{
  "num_hidden_layers": 9,
  "hidden_size": 192,
  "num_attention_heads": 3,
  "num_key_value_heads": 3,
  "head_dim": 64,
  "intermediate_size": 768,
  "vocab_size": 4096,
  "hidden_act": "relu",
  "norm": "layernorm",
  "norm_place": "pre",
  "norm_eps": 1e-05,
  "positions": "learned",
  "qk_norm": false,
  "attn_scale": 0.125,
  "bias": "all",
  "tie_word_embeddings": true,
  "parallel_block": false,
  "extras": ["capped logits"],
  "init": "normal",
  "init_std_qkv": 0.0538,
  "init_std_o": 0.0127,
  "init_std_up": 0.0538,
  "init_std_down": 0.00634,
  "optimizer": "soap_variant",
  "learning_rate": 0.00637,
  "beta1": 0.95,
  "beta2": 0.98,
  "weight_decay": 0.093,
  "lr_head": 0.00888,
  "max_grad_norm": 0.5,
  "warmup_steps": 200,
  "schedule": "wsd",
  "decay_fraction": 0.782,
  "decay_shape": "linear",
  "final_lr_fraction": 0.1,
  "batch_tokens": 65536,
  "max_seq_len": 1024,
  "doc_mask": true,
  "train_tokens": 176700000,
  "max_steps": 2697,
  "dataset": "wikipedia_en"
}
Each number is 128 + 32 x the weight over its row's rms, rounded and kept within 0 to 255. Layers, rows and columns count from 0. Numbers have three digits each. The size before them is the row's rms in percent of the matrix's.

# layer 6 MLP down (transposed), 768x192, rms 0.142, rows 720-753, columns 0-95
105:144180130024120076082118175116118149130138142165084082081122140202149191066147112100114143098186120080160169102162165106109129107163057150145141133103119186136147107129161126091077189132160061111142169110082126132143094135146148114181159142125213105132113089136140077132141111136068170122
105:104136190072108122103078175162134154163120133130121126166085172084153124187154164136117106126124129177125078161140130176145146118169174153105159134176206125175142148119083129111125188058137149066142146053150071179106162133068114120079111138138156108113150154144162157092088166091166130150
121:079112170124133213134142159140098149164101131071105172088157101167099174113093143086171148132068167074129138173096098157123122120138156163082129073160188081091136132099094072147127143103164170171125086162143123104115171123124114158131147128144098160062183137159110123130082110090101125176
103:107116111100163144151100045061079143142146164087118187127151134110135092125142167125124083171103109137160239095078167167131111170131141125129115105082075149116085114084140143083143143116140126117187134205145115125198107160150126131188115104129193110178106074131105118123113115122055123126
114:132214069092147123097138118094095154068096164147119106119145140108119108164114128155130101075192157097174114165080123117127160162110102132122122112090128078133162156139081135139066125148147147172163121123159117135110111107137151147255114190126181157129110138054131083092097176136088109187
087:058073110125191117149089059127140093111167134100106153158152106089168111127071113121147094131096099072069123134101135112148103137104132099132154165123097134125140158091089156120163097074165133119128144078078103135165088121091163192173141130113091140140111152086080126100124089150114160181
087:134157070151199125132161066122140144102102061115141163132173114146106132130096133099157122138158136132110162109083183165127128122143138152195135111159143180090171123114140104129132155149117135123102098109099137117060124100134201112163134125123088168153160153109088148128159090096174145089
102:116127135126105132133154120140169133110076131069122111190115111130099132033125143115137133112196122088180138172103099109122183150123143079133100126109185131086105143108220132090101069135085137083144170072154133080145119142135158194164156211048116122143110075194101130128164107145140173115
072:166114142181121111168154177162210177128115042143141068110141168117122145097135147163141143136160114145104088103097116150130146095113085141139104123169137108156102154115116186182157141159097144155187171148124109125107130167158150176105198120158086059175109152084106155085161148133106114111
092:112119067154080097139099096166157047134210128155114161146072078122138114145129116196099134144150147091050151151089128127138093106116114137088157158092110131149108179096125130182115167107138103161137174124130146154144136147180116050136136167132106125122125169148106158116169106103146061125
092:132158110149130200097156145122132151106136169161110103144115156136113141142108088139083150111170083095182117116107104084130110127172127110139121119103068115066109158160095140112107048121104169095169074211164115118123112116133135130167145162106114080141134110057130100136154104093131109095
110:092159146150114147161130118139152150151144062114121106129107207138170139066127169166164128176161144138160136177087161112142110131143136036113103160107091160150220144143130150126155101155102087186117106127171149147152078135132177143195144115108168187133082138075088136135128168147143147163
100:089102100145109139090163119058162119061107142097187061177144191186127137128103110105193111123087156109102069091133073237084127131151158095097135107127115139124125123116086131122108126128139183094122088140115121112166174133165080112149072119081101181144143115113064108168117134164136170119
102:087143159093153140078113071064136099197144184157086139131122102213104095150089108124114175117129164138087154142111129122051150181119148118100135132148170157045112157155130116185142127133158128143071163116089090139074155128077117189096103145124217121144159174129159060146111101100151163153
121:088113146162128124108137098116096033122152174115128140125120161140135147201084137127157180161160158136129156087088104147143158128125161123165207126127121129140128138138175143159093160160116182173110115204122113115086121142105116188171098125120184109107114150153182104105232108093131136202
090:144139149182167173118108157204145183069103111161113103152093095099154149125112110155075150124109118128186203127175133108154156118109163111062149171130094103196157081134084065131115150159081156143103108141104137144161153133100138186145132128171113163158174098116137126183061148114116093128
105:121123126106145096143068118135078091208068156139103156162145105144127100149148120116123121171128093094102080108109213139134112174195106125110189158065102101138092173192137129144115145097152141133133190160103099162102131148076095062122157102114143139121159143159103150132101139146172161126
101:215100145171109168101161125125101133116139120092199110059120170130150123129110132110183087131129118102134081051098136099143126168137158075131149123137101107097141057158115112144101072102125131165128108111143190111150017106124128149146133152105137103162117099124098145097184166131097190157
113:146214200083076150159195088129098131099181152154175088057107160139072141139098172142111172133135147147095064131153103118091135140135161217118119161120106155126124119069155124102164118135152115125122121099151149068097124160078156160094102103173144163121122154144140098139158100158111107128
090:143128087198179156127129204114095128158137094161124089102064124107053153159093121139128155116114195115089126107191159123159050085081127134089161160123146137064160173103142140124153105140096135146163122121145132138092098077076177146099099136138109192184066120101176139171112097104120100128
108:137100134120127126123203133124128172120088130113141140162159119138155182090110163203155181112118102157078160098137131133131071142141128098149149158176084186154079103131111071133151122156108047131152078082103074135087140158193066169138151130117114103186161141154153147123108130136148108126
104:180088128138120161111120115141093105112136174147080106161198144155151125125076129157159088131150111136077160152120153135143159103151127161120135121073146097022178105148172071151134118123122150151147103118116130173139112109155104119147113150137092169137129178090123023080112151127091115106
092:128160199127131172127118118099146160109132083118157066148179140121069099140157197138133094150142114125164125176093173141105169139128195158132140101121143138109026116132084102142113126079143102136118109112104138150176077112106110124125069080101136132066152124148095053106181172116156140105
102:120153108155135158102096095133149153122121157130188180091085124118146106146138144128084169133098123100108129106104135086182158151120146058158079155105120137098080142065134127117147126135139111174164124141160139175162131126120061162116148153105162149072161154153128165098137151104124112150
085:197166171171163139128111127079126138108064134163090130139110149107146164029138166103115132148090080144093121121138147121123132178150106236139120106126112146139163068107164173130218127068128134119204167142125106143109105118128128138170136119107114133139163163113116159105166141172158149165
105:113096088152146137098150158187123060132164154129139106099136128169142135164117118123172173107115064132129135133136153069082088132047109114095118167159186134133080115116099147129149138121095075158144153077177212185128052110105138143165122049130115159096102150066087073162154168135078184156
098:160116102098154154237102097125139190140110147141123145069124149132119150114113112111090142138099128090127145128094096084084061099134135127205135127116137132088184174177121153191170146134143065129088103116116149174124129142080160144160123145040094120080133143156086063101106137120127174151
083:153104092068170164116132146151101058112147145138149181194107125128136112174153138175129136111158150082083072080134106112168182162135127114128149161145084139183140133112186144162147135083118149165149179143156133073155137112154127099173113124165116196174119133145066088135176142196128167170
090:080169157105103127129119204148161120163101122180094124157145115077119171112168088160123141190130140084148091137170115120045117138141164116156114147120164094077066088143160103133077098126155194131080120192148098124110072116130122120148222137096165117094125173101137180145137111113155109143
108:140142088165144135106104095126127071135065127131152146087145142118127117186127089113180149097186168163145081075086163163136165164150174164135150167178167151140038111129129111132122103109107098065079122162170118141129164110093181112107121130125138058130142168134088140106084137128219095157
107:156125149129143113131202103163123143087085121097175099150119104146152143096148058153102116169137108171129147118123114160138127107156159061143129150140088133145123206131167125175116083096156072103183142111123132078162198189124078106129122147160097093146112099151068106147087138125148135138
097:186163115126153084138112174097033096094124124134176088135102110147129106164128119141144116113121159131105149151106149167144124086139149130108105138123170129123085070155166155102118144164163130169097086066098150193071115135073126224132108141166184149081105091145134106121140157117133084204
104:076126143150164150103095125123173090100135141074170137076140126060136175160094178142122125072111102133148086082107126092182123080160191109144132147130142148179131122117160127179132147156147180099073161077175050106112143117093133136139113060137171084115120122138102109129101135123145145079
091:174107153114130106169212194132148138157149152109111111148095123103074151088139118154114113131090118178104137094126181172109143104186125159144160117144194127164099063133109136118175102165147136142136100148088145178186181118083088113121104164135097095109138162167103125160107123143125100133
# layer 6 MLP up, 768x192, rms 0.145, rows 721-754, columns 0-95
100:136105199145132132174112079166142133133124135171138143064100145162134086147133179079130117099163064158153145116111136123107159138143103168143119070136080140120156160086099161148083118175117143085145071177121148183138128112088132050139126127145128120152227154146125102143157107086149165107
102:164159167090161117173111157159103126078056136183074105182190175105118130145170114151113119145153180136143097134136084121167104089152131097152115190155097128112150126156118119160126140101169140132139176109102165113123143101142142150114070128134134086117188083149147126133106126128121147125
088:101148148145214149133142168113149137180181192187117082112091087174147151103174181144130136112142150106081115155143091060182126099149119121126154073142149070101108148094112095150149127149159135104158163130164087121102144098125114088130093150107073175095080137118173152108120156104094162123
097:111122119129084120134125138166158172059151106147101140151090120199119155174156130141127112110158207136109130129159095134079083125138086100096095177161107132094164151090040188072110164139080172107115126113115095084114085159170134142129069094181197095118104149141067179113098074086125091123
095:088107107179160114144187094127138181111075132127172074134177175127090160106183138145065106123159132162101069098152132140126144116168183098100112119133164079126116129099116078152148178081091125113127117082100120148124058142119178168133097141153096111166107141106101146073130172172104118153
097:103163086137147137160129141053124130132160134093108115127145075122158127091141169195122107113149128122125180106141136143094182138156100189121123149142143176097085117154182111074105120156076108113060116126161098165168127194147165136171118142086068153108167135105147094152124178175124163160
111:151148141118134109203185167140130094079115130130122192097097188154111087099059151138170119130065161144066117139146159139070114152164149093124135153134125118117111095158152114106117114123095146097143086142118120093065179095086059167186127118136068127069088129155103121174176137119094167113
097:151052107162045098078094158104133107123138168088104121085087056106127140169125135115111140156111061097173182122100127055182179170127108084056133121135140169152179117130183119100086202128103079116100098070128100123122142167135131111104075097150104124125162145145073124109142137130124156071
092:087158122148145192118159135099136070120132062191100140149087137102160112167170083152171120113074103174153176111138154117164125163144114113169113183087098100162086069117076118145059174149135182109183137134087089143123130142091162139134120111107140135125068125144122133109108122051122131117
095:105129080159082111096128149107152112181111098123094087094132114164133102068120110112096137098177123114151137168056117109123169095166119173106124108158111138088153147126148038129115136130080150148103149097174168138209131139140161146166171086127119131135157113152114102154137121140119113151
105:108095123135137100093088139125037081139143158149111126141166116123119123149088189137156080100129163173105064133123104140168144200188107133113112136111094082085157097143091105107096097170137127155132125196097132117064108084088103101147100102103107152140121197135111156104112096088133136120
092:090087135138163117128105091097174123166132069134114115139119124119104123070099088142117166172159152090138155164137098095105154088115114133160217090156144140171134106155138135090109177153149131132138140112084113155145098125049136144127150115145073112100131100128161144092140137129144162187
101:151182073102086092125166159095180114055066098133170153147148141132132125121134073151157172101137127143116156101192182149131127133110152203096195128145147120169127157128141182116181153117113139114086126123148110239112113120133107132161143094134157115117084087157129180091104096116072124118
118:117113079167114103051108132076120120130042086136139197116114183139113108158114152129121104120100148125188120172113087102111172133069111130129097088119035121150099143097184141090106122133132166158097123116153093121109145123128050179112102126130119106111147140140151123118140065089125131160
094:118088081145181171188153134147144111164131177144148164148082114113190088116161095138095083142112110161148136119107135139089080104163106130169110119104151109118066136143150157114064115074119171129178149145158126169099138153176116169077118096059103117121127096071118105115057111145098164122
107:140144147153087103148177134186128147079141140160092078100129141096135086060117154158142092175089124085131127101101179174114106121161094194134107128142119094076064126185110133134113189144083125185169102117070095148170158127150113140176121094155105072136198106163097093181076131106108089109
092:124154116113121177120148159141153099100108149146083150139110102180132097121175044127083143116093126166111171133148141180079085112121125159147167114126161162134127103067132089081108073147137112179125076118085103154137123143113101138122161135144118173142131063107180131163129068140145170144
105:162149142121096122121119108047056069141082152140133146158142102139158151163098146161148044126087115122096067144116094144116145149147082136134116158098120215164111121016129089120056130162122132089179136142115157123148168121090080149146092088168140139120166154097149094123186176143139136172
101:138137106113084151126110135061145117090144061139159089098129101166127157118118086152157139165086162206106157074099143168167124134126139208090112073178147124128085121104114128147095107092140093157147150096101105148096166143121128115080102107122109111102124121123179082134107138130123195100
102:110210034122188148178120115143115196125136132142103123116113140156132106142140097124143140117176132188091119155084173126095147173071174144145082101102124090207115099162151077071086063145193104097114155130146188102142133136136111145122127074084076136148098187119110079108124111104159122122
094:127156064163145135093086153075129147138158134131147105146067139108114108138092127112161100055119141145151134135133134162108120185091102154193110117111130119102132076164106089101128145125101120120171110121108197113121097072131125152146074156137147096066180119159135166134123139094124081073
094:132149114173176094094118179072119147192116136121121161083122127166129126121098087186148116196069121163142138122135107176105177174139139073133162115196105176135137100130094089135153142114132158121082091107123124115119167113177149154177130148151079053120125086110057101148117147174115159118
095:109125110155152110137110101168120144117128153157123184135086093113143088081079169150121134095101143133125120132135093106150113156059084124176110109086146132131151062125184147133062144139177124124192118098181088117187167101143126135092100086128144136143167181149198068145115142087144089161
092:087115162148105124119108065122182130165144118082171120095139091129125086064129102075143119132148166172087113113144116112121130131121113114167118164165112178146093157152125130133144160146128148149166094132134142090105231135172124128137027138137097148166092086102141136157188131116049145129
100:179140144175107137139126143072150117110085142126099126133091124168199109145144077112180149123136121159117126093137152112081079162148085109177189134115116116139163153121128131061086087185142138196146077110119097110132152097174129074177131103112158130172095144161156078169156083136079146136
097:188115161137126080134130084174139089140091121124090183143127074186141138171120169162111146085123045109130208073128153155117129090104097175122117146091088134114147052149123148121120160123166142100163097099120115112086141160122092199123147089118141115168126132111153104102117078110132103101
094:113142124132119117141160089128070101226149091097085144157162050094154167165111136138065098104118160133148113131125170092175043158091127185052140106107085088128143121125107124103113138147158134125117133173074066117076117090107136088149075132124060119174125118169119137157109127145107072123
096:113134179085091120150142147146135122099133096118159132119116113148148082161088102121114178113134093117157176154115154154071125109075147124131094150134133119135114071117146089106100109074071124152106127144105108122189119110166138085126082105119091105117204178158114123168087133153164061083
091:081132087106089143064135081110124143180066139138132184126125154127156102161165135154148094097152080106105102089077182098144074190161162130075132110109129124116095137127125127112062105093143115134123061142098096158148114122131134181122115107143145080163191156053116138090040110141172128174
109:135128164138180147075112144099157158137070113115133150098096126061149207144088078177131097139125103191128101070094163094115061088139127092148101130140134155120138209127147138137133134138148101136161139163120142200119154144152178124128176135165146084098129159080119091166107095077177157110
102:141135058113119120082129129100153157114086051136157102096072123071143127123114135139146078164114081142166142131097095171147145102106082165120169065112120128129103107076168090135125068166199143126101109133159056146150155140124095110158116176143167145150136098121127126102109102111114132160
098:177117163100139113156082139128121155109136147144129079103113125201101103099079174161097091158114121082139114142098082144132149121078133128125143164162141117081133091097056158103119092151100120094141123135141104098134131110126174068099176219179151200123131093171031123104091134137126100141
105:133104125103100124084075133087140130135111047185146167124105141158133151100111093109136110122116186134133128144111155124151053120190129119108181116118063181120128165174183114121095097142082120159051091147079142142171062144147126070153110175055157097184083127139152155126139116171075096103
115:138156189105105107198132079080138083130124153162184075119160179139205170143111163128130142159059128128154164101111089099116126143126136059166083078121142130129147108132127133113127137147108089082181170088168143094095126119058136157121156137069152187117125095117147114141142104148083065144